Weights of a small GPT-style language model, trained from scratch on English Wikipedia: 97.5M parameters.
Each number is 128 + 32 x the weight over its row's rms, rounded and kept within 0 to 255. Layers, rows and columns count from 0. Numbers have three digits each. The size before them is the row's rms in percent of the matrix's.

# layer 9 attention output (transposed), 576x576, rms 0.0343, rows 491-511, columns 480-575
086:153140101172135124136115132102110126115127145154157106163111146150116102163168063164183163205112145172102169154109169177047118169164168141139122153131086147131088172148185112123157141147102116119098120110154097052168127137114137186154108089136118169078125106134051071094136174115146116080
071:103103123139091166141133113063102129101075144128091150133055208083117130135106129151114127148108174116125090114110077087116069144095141161130117097105161113178123112124104162088177095100142175125102122166092090110180155182113198066084159150136111145080107109125117127126099081153096127093
075:202149118135134131171103169119164166102087091143118091117159140138120128107181125098119123152181110120095141105124134116198124160092176099179152201097127145122135088140095159117152096061106101147144148153093172121154173188110121109131161136172142082191143129103161118172109088155095138081
081:126105138064101151088084093155148121104138126165081139105240093172120075123178166077122089152103136145166045162114069071139176124097132117124114141114173055150132060113123143125134149102130094135111097143184130106123191111139119114129130127121092144184125128159127141103137146093140123099
080:183123127087119185144122135106142189133156135109127132116075122166118130106189080180139126125175118151147139124142112132151111144150100137103109171107127125133103163087137166142130104152101111123123168092192132102149146104121125142055150072140152136098144191083133117105066156131133062121
079:109119191080101136136125146111153144104101144091120127114153123174094091127135098183089166145133089165107137100137103096136169104071090163131119107145188151112071130128108078130125080157130046123165154133121149083137104153134183149095192145049169168084079097164130124086124150120125100147
084:129101092103105085150118150126083112183139144119158114113071142091132168138063080157093124076086146072159129113172138142171161137096122126104159064147132163118088144146108117144131144129147160140155149159168173158137100160098180118088099153092169123112145104118125109148111123080122124170
076:139125133118098135094122136157159166090158168168083119155163106167090091128166090135087125202125131171119189145142100117088166116101176125120115154135142147132096131186149140126140122191146092166125167096162114099123160103150147178104121094139126127126105118118142060127087173132090130084
075:138115076131140086140161130122146134171079164104127088172160194095093139112086112170125128143059126045123121145098119153142090107124146150153169104118143114102100135101104120075181081081174139120156118151152149125133100163085097114103170175165118090107126178133082134105067078152056113111
069:111120107161168150176157115143103102171178150125120161189151082083117142153101106143207162164142155170118128153079129147118091155193171150206116160142103132136124163165131126139099126145159126094143133129091104113102102148160148136226087124089086164131160081110169126094171158124169153185
077:115159071079100144102106127077124135094122190156051123082159086176090115142226119167064098165140172137127084172125105119063141092097155137150141077152142081144070103102138133126142119100138131135103127087113149073145156099168089088091203161178118120196123202173111143152104135126062171105
077:146118076156142111117086129112149125108157126101106092156133185156096111146147071101185153140131144168135166176132168108098086118172133127162114136185131102152134150172122081113116086182089163125093159107112125126126099096126168144122126127147114155138120099118143088128100154143104145074
075:188171193070168175163172165136159160202091088170149137168141154044075098108140112128048130183157174152073137104127169123168126137075077139095092067125139166070144090130106124160084140118163068128123143094131193155103129143103106104121132149193068050094104136117127115136159145168087129157
080:126156131107137128144094159137169137122129129144173057145155181159117122128080100110166090144093097207123160103171130082128109118121114121064151085151122146091126136103112083106159141087068114154151134168115167108158113138141079189091136114169170087114108113116087153104151111118118145126
081:049145104138061146077167135074125150124140127131101120139107105140123103153179199135153132131147135150113131161099146166026125134150163148145089124144170112112062114157181168172097104187136111138097143135123114080116079135144144143136162125148135169069095107128114164191171137140121137144
097:163102123162113164110102146156149141133174111145153131105158183106138174138089104056121094083138120177134151098151094059186133141140171095092158149142081100121177177123123126084124190121118127132163100136147132158129149094130141112092115149175127091145167099116142124128116112130097153069
082:088130133090151121165126139151180099140138083129138130138184132070179112175095121105155147148123143081146142136097156152136195119130127148095081117098104146142184096128160134129147148097153163088116074144100122185132121132128098178189076117157153156133118132144157156145187095141134137123
082:155140117198099125086127130079126129116079151158163100107091129156071109096155131196156176168137088094130138149141080195104114079163100122192196103092121095128078114173161121168143097157138099123170123161179187119135085137087111108120120163140173110136131145121102159096055151166160103119
086:124125103127055173098121112116111128103110106088076145061190136146144157111074162094152090081128091202074164105142116132138116086113087117084126145152126116106138137090122124133142137148108128181093089130068116188137092082148180087064133141177122192109072159162137137117167123129108100135
069:158125143104140133103145115100140165150116123172140113154078161141123143099120118115068067112136125107143113120104138099176125146033074099102098092138128123074138091091129122092156134069144123107160134086098159112125133141116085083116158171176123056171074167167164135123072096138054123115
075:100123111106130113080088118147157163117112132172071074139174114172127133110171136125113158160207122105123070136078107100194161118096146128070162144103183088112138130120180141102177158101128094106150085160122133106163152121141137160089140134121097118164106197148170164114085133123113082124
# layer 9 attention value, 576x576, rms 0.0276, rows 492-511, columns 480-575
079:089103156119165067083130195179101074109143138142163120131200040176094136107125177178100139115157104089129190097154135138150200154131152124125157144118055137124125090113148140145101179157069113109123081116163143109103151156106145133154123105129129181188184139103143140073159130109132126192
080:117104102149103153098148157120143147136100071104092101104131098117137085141113155180164162122094148079143079151131148063088102143144124123062124110111140155110108140090167119123099146144157081102149079130186124113108106124109157139140092137144157156084081146195118168095215153139162143160
085:109177151116162145156165146143153105177112092176150160162099154094155107119156107124092167092134157136092145126125123139102047095109090179110088140219130153124106203126121090137181110126178124113107119120111110129137077097133161083148100130092151046115126132103122091179104107142124178138
084:044156106084129084137136121160148120144124101133196155119117071118123108166107111069148098151126114179137149077104108191052110168053112179152120188083079138149117051110177176158177130149148101134113119117104132113116137128119122124146107164104123143148096097162159153125175097118119063135
090:106138106116145104116152136151095125134142108143134157145065028132164093127107097104119106116121130115135119102165133166137078167152033129144102159095052131146160104087150126163157160100124136129129087102122144113152150107129095072102123087122127082154161113113163126152094041141168078125
086:166121180139143120043187129163100129114118177116109143131102159115136098116108124119119088160155146167169217129112175185174134143154140077100160188089101110133125091116112181114171170147132170079138111129137124063107138192132149136133154118145108051169137147074153183071184156189152118120
083:090150067113131117137117097121155155166085065180143173091123156152155121100113151151109110102117167103105046111141095077128129101154069136169088094192121139129138168077151043157081147079130083108138128138110121153115066103098072098144130117136138106095090083179170063178124113128120177084
081:177119136140125212095113101112073138100145149101121089077105145108175125138101169125146136134125093179156100173147177117173132118166140115089197105080090120096125103170130149161133125153153158107149129122084094154093149175127135136165117166138168125127132155139201119103204134200105184153
071:143091191129098174092112117082101173065156143126116068082125180190161149151167104118185168146160085092120110236085150183124224134129183108137145097126187141102142085153123142114109089154133177153122140104093131189134178111131123158063144164152152156094097161151106093103139112147074141112
079:108127146125113127160153193085140176139085072153157116156100169103154117132127137084146180079123114065147097140115165087172111090158109186102112087101148162141149126120096119145112079154131086124108108154126050136092103181124179143148057127120154103152059114124148109169124098153169158102
085:105121109113104141132166179197120122149075121105152120085166109166166127090129216135094089117121199061106071114089037118123200128158131157079107097155144150141145123144138068145110188150158126137131163121140135164102077133109062117127134105142167119088094080117150110121180081156128186177
085:125141090148135077134122131115088116146154120132101175118132113178145105194095142137152112134127074113141099170127116077118087117182112166170123164144123146190150119114162171131130122077076125160126193149163109129154228104167160121115095169110114152162192142140104136122150132151129074143
085:138124075124116151086128072150097087172123146130171124156101118136107133164156149145124091129100165059131126125104089138147174110088112135129096094100083077140092166074170108130104145118203164186122037151137070175131123152124107103133135104143105145139111107195146191111131107105157154056
089:152122145106146121189111137093156116108136120130188166106109152101101180135129081140085132121138116070077114119164096107130177140133113092113160079144183134119213161137164095136093117095115115128113162108130138135120127149138131130101089121138148103156174125128116083144120048186090088125
100:130119101138100140150125151129121114161076108112108157143189132108079109117120163128199142165127177134141162121153136131136158142076105113133150092131118089102096170122169087066122158072136112171103126147157131133123109169090133174166088146128056122103058120163154120119133242096157159065
086:171142175152170168149132112134109181124123141139123143148062162154055123135130098194151101116133170138122132131135206068083096132130188074136149117104091143104097132122098169111144088133121111174151152127093128068184105149166117125101158111142138120123165170141111167160090179125108060153
086:097170160083151129152098099168090085168152168122154118133188129108160150141122130037138125086125097096106128176140119080139085154080153124090124102125192103120126086076133127126091145111170179125106093139110091111068130142148143112149154148155185118163150136145165128108201059115073149142
091:127161093119174098105113141187110110170114176140203109142113097136118119092124184143103143168093124085149116049151099108092181211108115132106140104118079147150123185080157117137074121069117135136156100111191118134113138102088087106133155135126135144108127131114082130146112130115159102154
075:158132118135160125169130131109152097133161117096080176147151128076162112176117179145153134126119077176173109125132150105125126108235142198126152169135094123118115145192100131124128100126117135104120136151158090095155217119084158137146085155099073124152167153132132093111087160124129183125
080:150157143104108156166110151149158135099012104116154091145113154074161104157106131111169150070093095154131108106115156099071076183158131153124139109168113173133136126135097084128137056108136117113104141106133091164076103123105140124152129152158163084103121117187105138151158084157156158102
# layer 9 attention query, 576x576, rms 0.0276, rows 512-563, columns 480-575
079:150117143060166182129128122084165157168100150110140163095126085145105132107143101109148109091183158086157144131117160067068139135121170107121057125135136098071123155117108164092119126142087123128116139123142149079117108109136077119102156113150132180118108130122118176155095153069063184135
079:144106127138048138117101087113119128114156119097095156129142116145144117098098092136110096085141179078136101142114088218136107122166119197108157111179112097114139162139121145142100156100113111060151122132186161109150109073088164137170116106118165110128205099131136106136129147115150116115
087:128120081168115163155138130173172135117118166133198117120216165118128140149086095130196134153139135107110106177094128196167128160204117146126219166169119188147137116144109141142081069105169117129154152111088122181127151129147168186165141095132084160076165103102126169091168159125112155127
108:133091109138094120129095132103124164147142035138081173113148097161098095129162136145109082100135159141158105166124172145064098081132191178103065102090154125133143150126120103126126181126084158054098121143150146147126104109131130131152159149145156140155128151158180110154078138146106114162
090:127107146134151137131156136131107122107138204123163095129151158075175168134126139132154143156145113120132146092113078084170145172108079102139165109167155143149125140137080142172112070159199179150125146109098132123161150136159126088088089124115094119098138087062083173080166134080128182086
081:109116135119143118175100138124104063120153092143106180087157113074081116111160127149148083169120064128142124149096148097131124121077111148077143148172194096089112188093161137139146137207117129124113146102156137156156097099106189146114148174052150120113199111073193156108077135065092169097
104:133153132113143149096136145164152172116124184148157122194131116158178157148112130104102121130124232107092125116167172153130131146181168109184131120080060196149149048128084117103081102035145135102167064132075114137121167138157086128173059082144129158119092148174063130137168130187123111154
110:149119146107161080129107130084123075120167059146104155099108110094134107100167093121164053091082106137161116184128128080089142050122135141159137149130146072117148141173135113122107187165085190152148135079120148103136133113113148095162167191132185138144137137122123099134111140099158123098
115:141128087172184181149169068149144148086094199061115135127082130093061112139123108157141207077040097136175108130122116084149162105160142166071188151158104116106107164102165114078085109102116133120068140102104153119118156116121137148122157085134193140103138157128117099120144149188171069186
115:083208110121100117158136110162115135121045139114103114137153148114124145106088184159117125171114093107103153118135088098124143163064126128135106127163162128128129118098136140118139088155124101105122133113118107132123062137152151119067168177153117118150123162109178132174131118091136168140
099:160108113076120094129135092062127119121100085128068152186151141144116156116165179172143142160117091074063128150100066105157141055089112090139156150144129103162153129128134094117124125147171129121111121123082087162123070158135083152072112147202136186104155106085097175098113171108132175069
107:198146111131130110147169091084081131117101123166124134163138164139087124103091139096074178171103145097101086107153161110137137133148034101143143095070052067129130145126148054148164194137082139135149143087143111086136142149108121159109200151159115091125135112071132121155053088126122130112
098:117153158146145138145052158156096135078067113116055126078198120140154113094146130160142081159156157126097119106165130138129148047078119141134156141131158081084163117163116127094167154163158195127125165213084153141053135183158100122153111135095150119194128071094173112141180060128105108160
095:112057129109058172105097118166142136164147134163155127143163139151167106091128174161112039185135140142070114135152107162170095170135083148128110117120112149131119121111127083154182185149173141107164108156135178159071160133100172123153127160027131128125184139105139101093141129120122126170
113:142051134154124163127158112104152125143176126085111147107110145124089112108120086127120144128134123126129170153103107128100110067159095154132153136076123082096131136202146077118043115075075179068109143182103183127085104089123139107121143088116134131172098092104133127107173126178139126186
095:135056130114135191139096178069134109125159094121098111130083071113108134180141153138097147157140122116101172140113108103100150114196184142118122123172109118128175157084065118083121133096162152099096132116137171110110149114136135070115100083104151074146094119123149101143149121191091143135
079:104140088108130138150137090121138134146043171108118145139123110158120132112113171089136096159137134091139155130108119115054124143128180171084133109152138140132125138171158173084158152159118166114067124124084131118135087145131148134116186109170166115106150134112150165151130111082074111118
074:155128151157138180065147103135129067131139122131112124202174180099117143062130091164149170108126121114135075184109133104205123138121128147146148167170102112147105095125159110107177074166137125157091121129078143100114144102158170079110117122122183190149110103147134084179100182166154121166
087:094200194069152170145117146165107120098074181120167156115153139110150160107160140123165110166144044070118110127149110134120203142103059115148205118114173115112122103072148115109113059185168085125097177124071115103131152140199179119089065115122120154125150118090057221100167186129098103103
078:168144111203110158061133139122157160126127145125107085159117177163167132130072139096135156077132179142116147124167141129140036123157186139135153094099086121097137117063165124121154171097133147106163109201086146111057149109099108113124107103186128156136069083156158109157172109180178114179
094:113061101097120070133077146111074105174174079158090166075145102139057085139199146143116063106110111164157111166053114112126125086094130167100097145128189076177146150173142151172187156169125167125121150096204129157164106089107147095165178129052112129136171145100155077141037110084120150114
108:166096074087115080135078141103113118134168040152113176117121115136113072129169157138124031117116111142153094156082094149103129088081149154118108144109171083147148117205142153146175175191101151123116144119192111107132100108102154109163117173147153142165133144089183121143085120098108131103
099:128084138140089191126180129160136157122125193067154060150122117107153158153073139119093169108130148112095187060132139121168082174157127096150123122128115165144068107087130123130099083077177104160137127146097123130109131155173098111115141104124146105082134102137061111157175158151115115124
105:089203100112145148071098131140163158138115184130120104149111146165178151141137097079114119129107194072078140135153165135128181154206146130176142099098100186131136097151132096120133114055126100073132109150065132132143142154155110135129108084134157102090093124144061144129110135141109091141
128:158149189145146090131153138080116114112132119115073145119167074047100129098133067163152150143118070144164156175120118133065160066095119167130153151162147092126136169117137137080167145170096142151077123094166154156099100112121119126113183134174143172117125087088216110162107134125168123125
106:106123137115144114133053180049175144045097189123105118106142121156112119137120132083163095157150180132111176109116118152083151151170126098116079138178133213102197110075110112110134053108135138122112122145117181155144165060102080108146141092131070183131110095103118132137118108154104123097
096:157174125134173120100125103132083135079166109159102181134064182111096100151087086096138171128164109173093129091120117175130177102085089106163156086119047129133187139163143125150102159166121139150102144120118120084112131125107141118095118110093125132108137082180157179119156179168111148154
093:118121138160161187209126216103127156121159062095105160087114079117104084137160079140125093134139138162139184154133145155139105135115123105127124118152085111122158171100111121123157169142120133115088134158089157147125172101105094125132132086129140081174130102114112101121154125158128226133
098:130180110127098173115181177089104134117126089082070128072076132118092096177130126188095181113132089125117143111044129055109170138141178135111114138120152126106185152129124095115123122120169068101067134135074131076117142139083110074062183085152182149147065143104113159094116144140162117158
099:127188185150150115135144058168147124187170098146197152151093082081201120121163102131113156122120108111132149110173180175162118113093183144102123163077151134107090106100133152126112171162115167160110131128128117149154121163118150124127118159171227163049191132154119166116160152137135131160
108:079132109142126105146063163099076155155135107117110128114132158182133192148131181095107051152151173092186167169155167083174075123103096173191189137108180100152049140154108137118159113134153117088171108113201194172144121154125148115113133181147147105118152092130134081139120116097126154137
115:095127082164069135128151133122125084145141100132148110117160170181078112172140203088165157088127138158160117152107055063127127173144106115184078147090089120132128139171142136151115134131137121148173127118059133125145132068091100147148138129121043074156092136072070114061132120142159144077
105:092147105113170121097137108081109118110126146099160155135145156116149099099092117140169099132113102081131121129087104128086159104124130153135089118108127105120092125135121133136134142095139231140172144129105189179167117076128141086115127163095179116086140169136099147113194122131129094118
099:051125167117101115133163118183096072164116125114088119078114095111162125089142147148126091137158138144128093111110131132130114106093128177190153117152134159090165110129102128109175071143161109103177122150102157182062155141128123074161120160067137136168136139135174127140105100085087091160
082:120115133085096132094154124087166172115111151080134138158140162093112123133083153179121099168122079150098110152114105120082125128174114132109152142107092108120087141150135104189165189130124161116096120147158156074147131144100171170135170091074102148121112079159194134075197145088200141145
093:120178115157143104102171144090094105093111091149100172133119189122091044212113143184157160127105114183110125088121157040150124138119183121108154102098074070117119116133099136148090171150122142065107175115095143076220115163086112132118164101090153085113126105121110142061171132136142117128
108:120079090127119121037120148101077118098107124140064138093078159152150082141157104104139160128116069162091134128102149170163118122128166107102217134170112112144162159123144149103077141137229150169141113149122121086118197139118147137124110073100087144128044120149157154068124132076145075118
105:098097084149135151115161117152106084142160139094138148151075151098126127145128093119122138139108149156148134093146151087162110165134159043150137117199121093114165073117137129090108128127070100159150109138104103050131232137184145129131169068152114097165137164107194105106118127110115101114
087:097072183081120139098044176100079119144106104129059134128126206138102090106110155176128106154207120181089149109139093106180110110146059130161189115159134115119148126119090106164117102152184137094124145128157160137103145171130155129137109167053113104124135094129154168094069115089116141137
107:112124122104075102166172071200114121177172074165165123134137136121168141098173159103145171172169156079107096104133083145132089133095067151164084148061146125140122054136165096163133106107158140166142124087113128103113059130148101136117108174153092075154178164054126218114124058157084131102
106:128196069124151114082134181111126088151094123118114101146102130140129196168095168122114115114139091129142141102108088126076134097119142150166092126069093110158128170154085097103120121160102150178083165105185129137136131063113105142118154151146145151070102100094088099162098115127108112070
107:175080134085143178125114164096141111169114158118139083126163076047134140182126100058085117116113131136153139148124101121101135135175091109074117140168134130079088151100083117124135149077062118157069128111131121089106111136182125137126125134122123134140087106121139162058161130144145132061
102:085104082102084125102142139158134174121125074142120099131150119149142081104185130160096162175131160108068134101119076112154125141068135094214151140168147123157219149199116182110139170173142166109101141152111113160160170153161150155138100137126044059138069138097132129131143129103071078144
093:087147104173099078064141119109082137123072098084148164120125150105190159133124112115140122136118114140134164131109110154117147156048139087147211107138079152093096156160165145095076113198111126205118146161131113090079144111116156118121113152152139165172099108135107131161125192096131153141
120:093160196102140115189171115106159181126145158082158138149117132117116152123061151072120103159080086177145106147094219139081114123156087162095136132132124115071089100087131074100106191098089151143091160116097122154136153138143094107116157151139132118092159098137113105098120217134158123142
114:145101175159173163165156102114180116119193150095117131131104075076093162133133042123155167109093123117176139141137149122091154051168139088139114134122103073092157136128133125094105122072043190126123138129176119144146156043173179127154143070151202141092138117182131106138159173158097102134
115:125080167199095136155079124100139139132153163099134119123135128161106149157089087188113104125129147127194162164129152117124132162115099096138113099138054173125095121141163123132115099133091074081142109124075139168129119112088125111136199106131183159129157130101140108102140175132159106180
098:156121154177124125110120182113122178114109154204096165153117119124079065130180154126168149114120112096122170098144086172136202093155128150131156099075176136161146141181125138100162122150192129132118081132179131137108130127160103144154120099119140082099090144103099129181121123122144130125
107:148145078177113098125098128124107128106103149141112115164117172131123208130141188091092171077152042110187174160085078108111202116130139146146071130087127101174059168167166086112102138130164143107167135092156168091163042086122113085111068076164130123099113115101055139130094108062137186103
109:061126121117030079136113109169139118113140176127091069155120138179083090149128158164121118138178137174127108077111131132183107143142112117191112139140135180104130124109125153105118092119179090074189131088188176145099120129171200115103167161108080120115097105136131163126076106089094149143
101:141204134101150174199228127200208108072158147088145135166142148116110086161115085133150117064092094175124160130159152117099134141143096102130101120115164130153144054125146127106123128119090088120131121124102120104186089070129119125138148106161138055105146133172102085058180185182197158176
104:090096121128104141164123145160137087128154106147094143115143131151127073110119155197132124127161117118084142156106131139158138135113127125120095188149131103161177094151132130186149164088183120103148113162143145174186112117075095132166072115064118079156134143118093050088145111123142136158
# layer 9 attention key, 576x576, rms 0.0276, rows 512-563, columns 480-575
061:096096094108146186089116160121140139110150177125102103152116066115154149154149099143130173115069118080123123117148136127170075166139166160086105087086100122198164168113110135134153100165154139130086104112098086134126109184162076102129108117140139095160111159166151088138150151151126140077
083:119135090122137096135136112125108161157108147137195121127154102170096141169085111152135202163128074140131103197123111060142111112157119081109109093200201162190162147157143092089177103136176154102119187108137036173121172146169077113110149129150085140152090194120127145146145179174164144132
088:092182116114151095173159087120115158113175154111183135134120102123142168141123108116110156113144084141109135111104118145124108168085105105064088092132170152177153104105077098168183056148150125112121119140145066097217091173202047110104130194094075125136131171150099108157156134127180164111
101:167138104107208138098136138138100196127159185139145098174111094102148046133131133074154118122105160158151162168127136120112123113089142115064175082164129137154200164108138101079136186115110165148137158085124107091109125090078074114108106115113184142080096145108095108146146133200137111125
085:069118170144108129152080154132169077155082051087112168077147109119116157061129125146101135135100109063155143127177092105180139149190154113192152170118119119124090175149136138158125102140139062108095130123184160133134100168125190176168108118166085175177161117123191137102075103052062114103
087:136134142127183168081106126101085156113123133080113131084151117145082039104095176166123116123102187132122161130117127077104164080127102131099182096157092161125155144160140155113141201105069165104121137125110137129090130073120087073100145135144163141122135111140143103172153105172099033149
095:115116121150124129173137113140149112111145099210098136150142171170177199098142109100145128152178092070130104142143114196160121161148179090167063137093160072144082133083109097137133064180161116124149116134139137126158101206118113154140129140084086097135132132125141100117085164116146201114
088:086175151089102069158194145110133145123138120119172129080114064151155160154128152173112149065107143175114076135103112138121110095092088182088114151090139137139127095050153112135174100124183134147148124160170061140121166062139159073145089119170190172147090148175161216121136121104161136121
116:110164087188154112117129093163121142132102155118144126126086103118106152162153138103092128102057139139146141096102120105107172131116142127127186098172113181060093098147164142073176131164076150135059175087189100078133123069085115169112112095123150096103090158110160093174188143123098067126
097:098194193103134125095104110126155027145112141085151125128128130190150133093126121104117096136146106108075153080130149144145139183124088087133135156098111136101147077145115162152112114096127139114134090163088152142170122142167179111127138131159084134171109105139124184079120125058120184158
100:126141152065152092169131107075121097141098145166105127128137125111158059140142159109126038196157152100106112135108183157155095083066123108110104163104145086157091069121119201118101098149151099099133095163115160214156118136133142080127092216167115165116186132109118132152053136107131125159
120:109172128104135152116139147085147125115156149119137103130102096098150091146119130070117120120062144136110122139115153176109107174185093122109144153159120129157096114169156122182120157085108089139148101145153119072158140115121089102094140075154066105099131158151104196106072111146169124065
108:057138165148083125093057133144155093082112159117131185106165129115148081064127152123098080147141110088088081068157165132124138081079137133170129165116097096160132095146082220126164101152159121112136131166110109094113130156115165171118090166089143132180164081124229113096168197126107086136
090:174120051165144082106127121210125148179114127143161137175161130083112124172077142116160086173079112118141112134162110175142144134173164078153122060138145147083166145089157110116146103174071109080132163098156096084081170124109155185087094083093119077129123126096137082181195155166125143155
110:164040109144101144165146122137124116102154158118075126092109153076104074128138158162075096124137175145136151132080136083135165130119161171164136079135171116089103123193093111158081140109130149121089133124169178123098100000139119135146063090126071113117120082085107118183143129170104136126
096:142107150142135138148112131115111205168115158137110192154150069123106155138127072112114154144160177122154169134142106122096123124159215162113124129173118146150186155077107121046168050147120153146085100122151122117140190141111133112140073135148174160123083152128112078197148182166106180072
072:182056154142120154045050080076126206154177129172103088114102115087143092104180120095096085085144113115158117145119115153113102150138200211108106133128135111149091141181102092100115197172113148149144124167171125135076159168119139071123119128153100145129084104065146158203094156105110102078
078:138144118096189048172138106087140169173120154116128160159143109162124134174139098091168175153106080118173168096121142147098104099124139044074093079177172132132122179102155064096158095092125123111145086071131114142193147079153089144103132145158108137102137124135140098112121098118119142139
069:112077178136111157082165115136154173117172110140088109100063165150167162147110142152099148107152135114120141089105120154144171115105167097135103092128120127097028129110022168135115151107137127149100080187113207130120145113147144121127129090082154092123139136139173137161117108088121142082
072:118125109092075074153149095181131141105111114166129071158110187122139137113104115166139117165190050064098127096111189144106158156109137136095158165069168111106120040104127173175062106079151088116153130118110178147146084148184150150098173158145132094147155076135120153150153113159122119189
098:178148154089159126172129138053083210163151149093168132153129087122143083153128138082169094086109168171147112181160122072113081053095141134057117089206099132165204177125171123114167174121142160140143171118134068160094140117096102080125133116139229171096111158116100148160146121168158114147
092:131137114061150132192133171136086196144108140105178101150139087094141091167145108079157124133086152128089126135135110071109102084095109132079168119173125145139221083084154142151150102108141155141158155134069082145148168091186107090071112154152215168164096152103080125155139127161134114140
068:113086094152083148092099120095102127134109092061076171119155150103124151082156164143087151149153152088176163163139110116138108097151188167166099146078143067168148176130117114135099141169145152097133146042166102148109128140109138185148166089043107109100184141119156118095145113140124110137
105:146068127164145133127161098181136120092159143186103116126143132148168174121146123105142134145170110103137124119125135217172125165164129071166065111103162118067019156140091100110113090116141080124160098133156156117165126157120099130177093098116058084119133144116179112154147151111121171089
090:108156213089152136130122175071112095103130157085136139083133090123151076137110084112133134089120117143072157153133160097097142086094101170103125143108124141179143099127138196114143130101151117138126101148096110186130116111162174052112171163187182201109115122155157157098105143103110133097
102:092188162118070152182163128112178106160100157152078127105162137161137152160164147125154085114155162141101116100142166148108107147070091125131051157093130114133099022098097191094125084115167157147200079156138108111152106173135139057101140153141171132149116181210115111093200158125134210129
106:153157079148150091134140165145115155126102140161081167140123174063084151151140169171101097130120125131149140151159128143212133154163163130139154095150124091087125164161194124135104149173081070113105108102133169073134124141107097196138125170093106076084163148114104103139167141146116129083
117:166076096172112088152140181157155119136114104156109182162164132160109122136134185117099098087145113151132143096123145195166140136076076132204129090139141176060097156136111146119117139134116082188096093114128084100088183141058114171176108129115072112145101127129159137163163170164162108088
110:117130123136118108112248133146107195155149145192095193093107117198083159131172130159123147139156114161086178150104142149108151122126171114173132093142138107120086143113103175074130123092152083150093126068143128143122160145134112073102164110172127123092119110115182119140133133174110101095
107:129097140116096161132081074151136110124141144110144095114138112106150093088095128127093135128138145116096146097136132091105101093120145137040064119120137105113146141174122121163122169156180117084115164133096175162093096114112161106159216124132128128104175106083153146105121118096077164154
108:177137111158118159153101137071091194144107119069135136127098170125141198131108075137132201159128135099169150218145128128104133102109060114091155158063108107096117160213138049090149096163082101073086157133154176121156113138099145149061133105152101113185116120076104071136073136117150121145
103:151123039149118102146149152082104162110176094167121119136102117126107131175136167138127115105098116167178118174074113138104133135140147126136081119138152129121118140137119117166106151133090134129105201116137097100166143056103104135132120043129079125109123109091098135177118159125205122089
110:140127047111144137120141120121079116101158108172156149103151074081177088171107106102136103109195137156155129205089136094097104127171113128130071115109129137105096172113171078157155127137130107161161130135184064143161144073135117062110147112026132125052067123133133150134133089116150086123
106:093104147123108126165154118156149047127138145121155123139087173148094106101131105168154120158114130107157161147137120108142162085076132184211130112103108107135102135127095151090147139095186119126177124096052144115089119080114178098116067167077110091128156103120138114151086161121125105166
112:183153081116140090102115114167158091113115138184144118150153088086154127167120146155097138153137123104180147145151096164134173182153118040154166113125155148088122141109169102164117126132060129136122164109147142133126152106113100184156119056119085112121081123103181118194116081134090110115
104:113155115144143095155186123178131143101138129203106143138149142139121097183145142124151125133153124174166172078102169106139079138138137089115114103151111091142126070107138127137138138141152072107109138115137126094161198091104086113117179078127118116123178146111140179093071115170166145081
115:159098093166145106120140134139114161134055117175105167144103139129124135104160133151115145143113097147120175141111143146121169154147166136139118107168100108174128149104133175089095133188160119130060105066161133133158147111103150133196159115086119172066130127160127059110089116080118111090
104:042151161131141124167122106075115135118145148121146149163094141136144108077179114096093091152092147139106109104097147071094125139113088119116108146132132086152121067121086167082144177124105155132112078188087067078082168110169141105152132070156118125152175122142154154105071137069172138119
102:177108122153152093149137144173123171163120127162125115198109177129098173158120117151136130164094119102158132139157108186171138151163119084130189077159131116087112119131154097078151112164047139093116156077169155079139162139096137214088093099127110059118120149106123079179127121137110132127
094:137139078123144147150116117124138130173164090135151132184080125127095113133142202076142067140159106115133113093083123148157103115101161142190106117130168164080194166142091166141091126123137122155130158133093165116115083122129098082066070127122086006104130149091079168211160181172113125115
108:129137111148091122156143166032112134134133112183166160133150062126174097099152139156144156075149119131148135172090093106136156112103086132121094189057125159116146146146127090141103156082141121157139157131184144194180148111082123073132161087122099202100093151127137176126130153119129093045
106:167119189088172164165078136120103099159099162136134137148178080101160165178106161117095082121131129138178087113136099129135199146129093109156117156185217146103097131112073151119149156099071115144090143150104136115149136124145106150174041104120113098133116166163093184134161101155143156061
105:135167108122107155149145141168093179109132145143170149167140105123117136145203136142048036200161130115130164133162151138107087092102136138168098107182137092202131131121110219155141115185144096149148098119086092096141109143175079117124158095102108117120113126117116132123132195071139160131
113:162111039191135113088132104148110126112075120105121130118110176100106176159175122181118110152116075088162145169164121143153141140174157100171167098140135142056124167148176115101100145176128076101121156081111145097097146099140144193117135130119088131126142145117087106126136101126113095127
114:075179113123133127099160095125086124142155179102148075088116106156207147157070126096156104104130120131148146160150156102183117162160062120130125095124124173134124109152143081075120159089174108111140101151096127113104138068145145081137133133164112124166135130150102089148087155146167155145
103:083114181109137127174116092124174124064165132082124092082142102084164065106106147154116148048132176084141098134130156029093095093083121149075117192104134089107106115129122086158124116090122175119138069166127123157124114070148113119173132127158199156132115099176160129149139095117091096127
117:172087123160173100128140099180131111128154105110163093125140153164115099195048116112171099141125133161126073122136171175163086142077114133169104101088098118076092126148147136161148087142069127081164108106115102138114133096153126156128141122169125147128127096097123115161185144189202146188
117:172077195119101113119086123116120138099183127113097177124148109082099119078109085144157157098111147151105140137113110170086115097135119158100137124151116114209163128144102122129150123119138129160148089118125130190105118166160181096156120148166146189139142097105156106097041135090122142129
119:124138090154172159120080172139107134134107128149087115097130117156119128099132078148146187079186168118164166218102093137176173117151137150140128145137179148146151176158169089142059180129166169143137152094183200142203123113156130086125058139116154189120140161043029107116036077098151181121
109:134152156153156119138133144173149097115126138110091086142127150174106164093164126150128136154157089157113173136107092151170168155143115124164134106111152099106143081092136071120072155145149165082125105135129210106158095137180169119141109128110115094157131183146126112090097145110120166156
110:102162168113104131183171098181122176112199146094151119090123097179128142119074133176119138063124117164087143093138122143121160116118105079098095129124177138140122087103107118146125144108127137158129114176154127135132149109141106116177131060173117128142137079179166153094171131136143158185
097:134098010161145129156154111196129178165186087175156100127119151142111127157124145128150126116132157143145176192121122140155087118118157073176124086161137124122131140072129096113130138134112107118126147091177071089092153102111108165133074094099123071124110145082153044181165134144135133134